From a checkpoint of a small transformer trained on Wikipedia.
Size: 10 layers, width 160, 2 heads of 64, MLP 320 SwiGLU, vocabulary 8192, 4.98M parameters.
Architecture: RMSNorm before each block, untied embeddings.
Each number is 128 + 32 x the weight over its row's rms, rounded and kept within 0 to 255. Layers, rows and columns count from 0. Numbers have three digits each. The size before them is the row's rms in percent of the matrix's.

# k: layer 6 attention key, 128x160, rms 0.128, rows 68-87, columns 0-159
# q: layer 6 attention query, 128x160, rms 0.127, rows 69-88, columns 0-159
k68 093:094118155145120123121147094154144128119154127139105119092141116164121135167044112136141144144052073163130118132097111149090100150114122061132131191166116147094172091080093071163137141085132142141097124145115074125136115227077120118167131129084131152152122107125125169139145123174115027094173099104131156117164165097109136179141136177118139117120123135178113177136095154114136109157147143158018121132106093093095127182106100136107182188123086070095112129127151136151078110163111187
q69 090:106134137173099127064142096107121153142180151168155140090086127095132112143136135135135163107109125101133101101110147193097091167118185059129112162161141176131173083119115107162106149140091080151086146095113072125135106146155163074146132116107058150148159146180129116110093131150100054068187124116131172093207137123162153153159077163195165145135099185138154170166111107102132165133170146092059122168098108140082113140047074087109143172125077124096129107137134136146119128119099108
k69 106:130112141145122134071152101158097115142128116137119112080123119142126103164062111124144142123090075167136114158120128149107112171137123060142122173200100174085170071073122058185166087102128147146093135145129078138120057232116131106173119147086119182154103128146118149102137155178101044107147145092139164100140161087141114184131126146089138125110131136156130176135087162134134131158135160155025120129109073125129149171105094151096160185107080089103128118104163140139088096138106150
q70 120:067149174162089101112163139083155162130196152136134133117103186106136096137135120143171122085132094081159155091130137216058089179107177109143148121136138180173136096107087108128092154113090093117134144101106076164157142161125178076152102097094101085135149100124077158142166081105079109063175116118120120094155153153122103109135142128179160166141075158132135168154101124116106147145172124148060136148066087109096079134072106085089168130183059122102111135126117157149138167126120110
k70 073:113122113113146105114159093153108127104116105139090133076112111163117139150071077110123137138080082184118090146089136145098097170107125078141130192205082161135189112053103071138173144081138140139107137168102107131152081218107114119165113151123123183121123100147127140131152129182086055119131081113116150105125136128135131170115120154098112143127122130189130158151119146115120116142151123108012113110086072128110113191141091138115178194115095064140151153154159130129070100169116165
q71 105:178090112090180163120134132133096096122101083107086123155141147138108211103128152108101111146137113143091124145135090069187157109129116177104153129085139086124111152164140159092166119147157163121135083143130152114154124092113112171105161163177169136094119115087152124159109147107176207211059106139141097134087111110078149149080146107074076123127157101150120129080140138120151128094095140111220141068154133126175148117206167126165105106124195143192126143167133088092107085165128151
k71 061:138127106167127153181111139092103134124170126149166123187089164147105114046177166175107135130116176101125143079111100131121149111118156179105134101029131083116080177157122166109115172165116123139163100100100160133119181068162114157124099128148153084149120138128138111124148124082181179102099110135124117182127098108100172101148117153187087164140091129095126132097176119066136150130133122097227139128159157142114119080122153076140096072160155190157117137156044111093166155144157139
q72 075:095109102172053053155125118118123143139133151159167085103133146111149130127175121153138140133139177096119111114101143202117146102169186096171047132108166117096148137158111124163112121127147106150164153108138155141105163121103088090135085140123094152188134124134136135106100090138100050078165110110150176151216059156100165141185123151196089122169110158099105171136118132141143116121158133143069131193148162134121089139055099137174168179134105117088110161120049111168140136128138109
k72 139:109134144159083113122153100129097146131120132118125137074139114157128109176063091131128109139088096154130106173098148161057125163110113084182112157216101138142179079069118059160121135087131136141122129143138056147128089204110120112161104103080139156157116120147098159114137141164081043087158138088102164119149177103133130163147137165116135136104152148133118178159098158143137137161143121149019088121078073097103106172094119144109146183132075062089127122136152151159084130137119157
q73 074:130125147106176179109136146104110102115141131121060162165105129134123139136122166120109120125122104144142171146186136105112100134101089174132206148109120165179103140108133165076124169139098141098114103189135111136177123145178159173126175112141164097049151091110098173139142120101147246169052170165085060099084114157116106109081129107085140153168112121142127093090130140118101132137123101110212151080099105122094117103186161100094122059159142155141145102135192111101125115126138161
k73 122:158122116114166131150110154130135119151130096140124117168121130127116162057164128115122131135128148123118144087144069105153130114120121157082144137054115096108091195162134167102126157176126101144110132106095204115122167057149122163097144160191133088078147139106168121131129124103195221164091110126128105131129097112139145125111086120177104177125132109128121094086160140095098121111128170093245195123196183163136121112156160101159096070159188189165136130130111130081186137121148135
q74 182:079130144155070070104142111110120161141147174137140137086122132110137108147130120127162140142129129096147120123096169207079103171114160077193094125184148162109159076105121080168079133093133094121139146131118082145125103179104129114149091102091101135183151145150113155107124120146087013052171112112169156129168125158132096125162126159170151122128106141104125180176120133133132111138168109155014103143091105084094110169076100116096144173139072099098099117144112167176118167107116109
k74 059:129112114110148109088146095127153139127084145144133151113136110111163160175055058097145106142139059167110104144117138109153129140123102077126130153222110139141129095072148107107173085112088158132140125169157114146145093220117117159114139125145141170132151104127137129146101111188131038147145152161126120104124156134169085128114120092111159091115182141133128105128080116163142131124144149095011098115075075080149156174140100168088149157079130089119155139113223119135071083122113132
q75 179:092114164151083087098149124113117163131170169105115143068126153133135104120117113140181146137120109134140136123103159207042118164112160091177121138166117178111163067084091106162097136104147117138094124135107112159149094171104121128165104124092142140180133134146112173111156125128076032062176122116154153128142114147123088134164143147167137126121097131082132178177102114125136114125159109164014108116115086071112097200074105122094137164161066101113081124122103174180123171112110120
k75 048:088134120068109130107130103162141084104112136136128164142156080173116163166109067086140046129135068124087094120097188128176143112117103128109142135145116125146139157080117145085173096071084120097130093134147135152133114180140127195153130130156148150131115062093153125190091101149125061174132143185131090140154115148158083143111158059105159112141173118145116089084136082178083137111159147102073142115096093071146129164190121161134144119046150093158120146110211133134092111133166133
q76 084:142128141120126076130102129203183113151060104110129062116156080135136091122118128084131093129100191178149140123171125119155093105192042138117085149150115143095122175138166088106118111149167082145155159129165145074051119152141143127073117135136087101135123179163115147075118190156174141172122149099152130146103180117116110134142082105109129083073148118119139091139104168151168094119066155164151133129134169178112179088161133180103182136112147178131129131062170142104168134116112091
k76 087:083154197161071094126065090093110148181124168128104097112093177081178146195119126128095131087137191107162170123143168146094150177135109111209115095124117160144105120135095132150083139152146108122173101113185095144093126154146139088148112063096143117133166115104123154118126111143121228104159148100150100093120133115111109132129113110096160129092130097069119152217084135156129140117052083172119092161123153080104135115095111140073087131147091143082091111120109171165123138103145084
q77 094:131140119149143085176125182144073153126109076127116080174094105178187113152120132194115070188145134105086134150126085103113142137106123153080087144110157103107148115131112156094152162140137090160108109088127115140126148092135106159172132204126121105112121037140159118174163119161096083119096079123075135127088146106181122157160091129138144126171153114120142135100135053123137134081212210152127185160210115154167093121092119151152170130100109097141113143084139095094125119105187111
k77 109:114146117146144115140139114141126073132101101122190069106072090207138144186085085124183082193157121084127130146125115138101122184131133120134124152138171133158115087125135067179129090125129098128119119095138102154091099147120120095132115112143100114147099091131135148159114108127097023127146063144187074130107129091128163190164131155141145121141100111127127138108119108162134150131150157198018126124119072114169110200160130172133156155125072096118134099103194176178122170112106107
q78 081:097143132083149120104150164123162123111145172121127157102066060144105095123073093115140157136099167202143108140106125093103120171116104075129132125186145129132149124078110100145134130112146143070109142129097126128114121149124109147127195189094146165160154163139200092124087088118113072133102179167184201163141117110164099147162165121110169075146136103050127100131148114134114062116204095152083085132182124114136129163102123116099097169122120109145090085147170169175139174103052099
k78 073:170120155122140149097084157132168110112099212098165121150181118111126102084191133131135104105189125076161146110159140088190113069148128154141113111125115143081105096153181141127140073165114199059170130085182197136102094134134158152113118161150151124100113129114149052125073127123187121144081177192184117182111109117129121087122143075081150113135170085134129099093110178162132115124123086143108158152151143104177172072089147151136144130092137169154120096102134144137169101142148174
q79 095:141146200121125110179103124182125135130102101122163118110102039182119094076131153155145123155068126131136092153099123091112111168066127157084136139124110085162135070107150105115157105089103107144071145116099076153119104111147133088163144156078122194161101147184136129161172177170123058091146172087099162122147139076192111126139098144129133118101159078164165081124196097132131143123187122103107143158120083133082169133115117134160067112103079135170171101080127084157150093102160141
k79 096:136099157101144127079109197158107140146078111119146052118114112107118111206139158102195168131099151100131139129183131123176092138168129140054131154126157089078089093161109098179158083123114156081120131146120088138101109085152142049117124120096103145106149101139125103137125116114121115181133131220166111099158080071152120114108158096121084098137107130151121126085109148190102117139076134162137193169151133124198142141146146132144188116129114081084133202113185154168141099124078111
q80 104:155145141192117169135062121112130082123170164144138148173150096159170143119129128107080145075153138135145150151127155110128096096122093128186107107132067161161125150107177116099166122151132114185150102094146137085086074133140132139120096144168118110071133067114139133136196187107146164159091126165113070083115150136122124155099049099056130135097150120127169134127101107111207118180084225110152107148090093129149189091140135159108165119104142161180151109050136153119145081132107125
k80 133:098190115168120097124147044113082102157140154208125123085103186126148088142099108081118109152061124142117149126079150167087127161101126097142124145147128141107125109104098089158095111078136119102154038107147074153109100172128085161129050133112135141178087087101104151134099106123130121103186060105161150102174115071131168148158107157163102127153142130079096166152082139107126156133166112189079115111162108124126096153106108167071144123096094130132110104095148195126078182119111137
q81 115:088091111141117139164078124156094098095069132163152102149089116202089139144165127099118108149134170109082139128149109076152174104121108123122153127099185084124119140143135136127098096104142123060120103116187154128109191123126076109091168112134149109142115106101156089092055062114110116143134122178122134113184111127117135128078138073058099074186168053089107085084146114146111108079100071144168125121231193142136091106127150131177080122139140160123148093138136100150125135157140148
k81 131:164093140092148120114123204109173161099131136071157141181149103079123171086176208167109149099214142095143117115174128128164120081178147151115103088122138138120101133188171172098136143199114129157124168150123200086126151080137172068114147131168109132095171186122139100153139130107136159146083212153128084140069115193113087092116135107113143143110113105177145116122140150146148133145112145062177147129117159149133160081143130116148139116144165126141168131143084066120165090157129103
q82 123:123135141157094093085155063113163150142165092140135154051092136102147088107088131085159116135078076172149118120092122186105102188102135056125153157147090155096173075081113076180122146130130082131091127116117086145143091171139134111133095162097093127175151189158105170122151148136124105061172099087127172128140172090140123161197081131162134145101120174114148153153091117101141157161147155118069113122089080112089140189072069135118130177144083134122111121082108160109132109113078135
k82 106:076171122134115142165113048129115056157117126181115108132102127180172089208078066080093089109085127136104130133071140115120151171116100125157131126149134119124126103074085097136134094065139167107157091099164092165129161162139096174145121113086143123152051033125131090110088106156104117102167075124103141106169123066162165174129156118111137105146139114079111133132110078168123136111118111186098088121170079123152091135112109157118080122102084118128094111082179159132081128102141132
q83 117:107123180122117146116147153119138117126134080088076159117105088108131102070101152113133145156123071147142106121154142140118110156114167166120184121094111109161137112107091164121176192103169131116128113184073144158143099098129158148191101142137151065106137115150113156184228153122115164131081114108123094153065110187068111136155170125196096143077089160157143141088152087088123124152191173094134173087076092117114101132132125094140172088182150111190119178139082139068102096134119126
k83 108:113123145157097135120125120139158117103140132138093144062143133182124122124078090130158118149045101163168126128128097133084079135087143085159126175126112123145136112099070054142114170113143103110094142159102059142109096182087106145162106144083154096140129135137124201123149127186121064090183078083106142146183170073132119177140143169107165133129124140139115135153107143091108082157149163189060115158102102072078131176118130149110197176112081128073091128123137155163100180128148172
q84 108:145133129093157168162121146137130102121090150074133131161150145143115171139146135122111140142167131080094146133152135085175175093130120195131149097116116076150109178153114169093139118112130156131166108150127174115145162089124131163114157116164203092074129087084129098157119112066134190189089141143119074107084112143092146106050197095090104149122146118158103081090137142145097120118105106107194115127129153123156100085220216113145105060111200139184150131168117097117114131162153158
k84 116:165112138115156112108137186140149160111140117109142123181158142070112161075192220167115165136187147122141113114177123142169108076145148128082118115113106131096152153186187161132095155178134110165132127152084167090166154065130166120107146153184096134083189174130128122137158156095169186142107180138139128145082096163100118069117088141190102116113114131141143141125128150099137146128123142058176174133112191174145156106148133095116156113167183126151147160150077090102190088161103137
q85 148:078144185143105135109145141074139156151146156125105177137122188112120133139145143122159137092156082032134144099141152178107107143112193179157188091114131152181100117118081165094100151092113131107152121133110106171171138119117149118156109061133175081109124072081076154183163061055084145110138099134102061094107128162101151091075183139135092164160115136163105166127132114109085165146170101130108134117092096091120046126137139088121158088161112125152121137156079154116094149147163141
k85 114:127120088114156164131179130164093146122157079127109146088118098146075146094093143125135164166081097180095090139101114115115105149100124088095143212163089123142208152104129107123136177119150113169069115192064097110176113171104115145102148158180118157137134140137137145134142151136136079104122069107107181145147160160108139162117114169155083148122083146202134150099147135049123125120167171051095144103111115157092107175154143080135157144169149071150164174160150093077143093159097160
q86 081:147138175089161194128134134117126107118114094087106156148124133129106135129088135093112113110133063138127154141156092100141117118109111217104194111107088106185092135124127147072169146115108167092122112162132113129154115099145156144126152099162166081045124091108103113164176126073153212171068163145093069134040154116095139100073151085089111156101132102173128085112138118131118150134124106123202173097117145151152106088203166098114127086132170147189148130143162109091102129153155158
k86 115:138111091108176142142116151143159106141123116141111114174112129108124154093163148093118155142145143109125129098164086090183106091137119161087143124039135081144136200164144182078121145150146081120120129119094201101148179037155126138093162157174121101101159162122163129131116118091158206172098115151135109133117089152119132103100104108152094147143078123107134094109184082089106102116113155095230176132180203175135116089137144107163098084149176183185139128117097117103158131125120095
q87 079:127122117163090059135143122170121163162124135155138077103147108117145130113139125153143126150148184101126078129106158158122143121155188087152053143143148115085184118152138096165099120123174101171145153077119145127110123126099127069127086153105072180196125156153138111079115122174102031089166077088167166140191126151136135141183120174185110105121121137097145173161163119136140116092144158119051113178145127136110129157055075146172141177114108093083118155123070125173150106105116088
k87 106:093134180154088114109153106156126158122133141116136117058138118146140118183067118144131132136093123122128125155094162172098105163127140082158106164210131144125176096097114090163146108085134170137136132135164056152121102214116110108141098102079114168132128098122085132135139128138085024088186116107150153141148169087116146155160145164101138105123157130156112172143078180140140135156139116167010097149077088075139113156110118150121176174110077063094137135128147146164084123138115164
q88 148:094129148182079062127145129102151168132146153147117133090129153112142081119116101136165140110120105144177151107131170194048084162128153076163102127164096179122139090079111099174093128096110125131154119128108089176133096169094122099163093129079111110176139146153102154107160116132078051038173124112134141148136144151138084115168134133157153128109114142104127159170092126119124119157173118157041094100065093096105127189072088130086141166168065125108106134071115163181142164111110126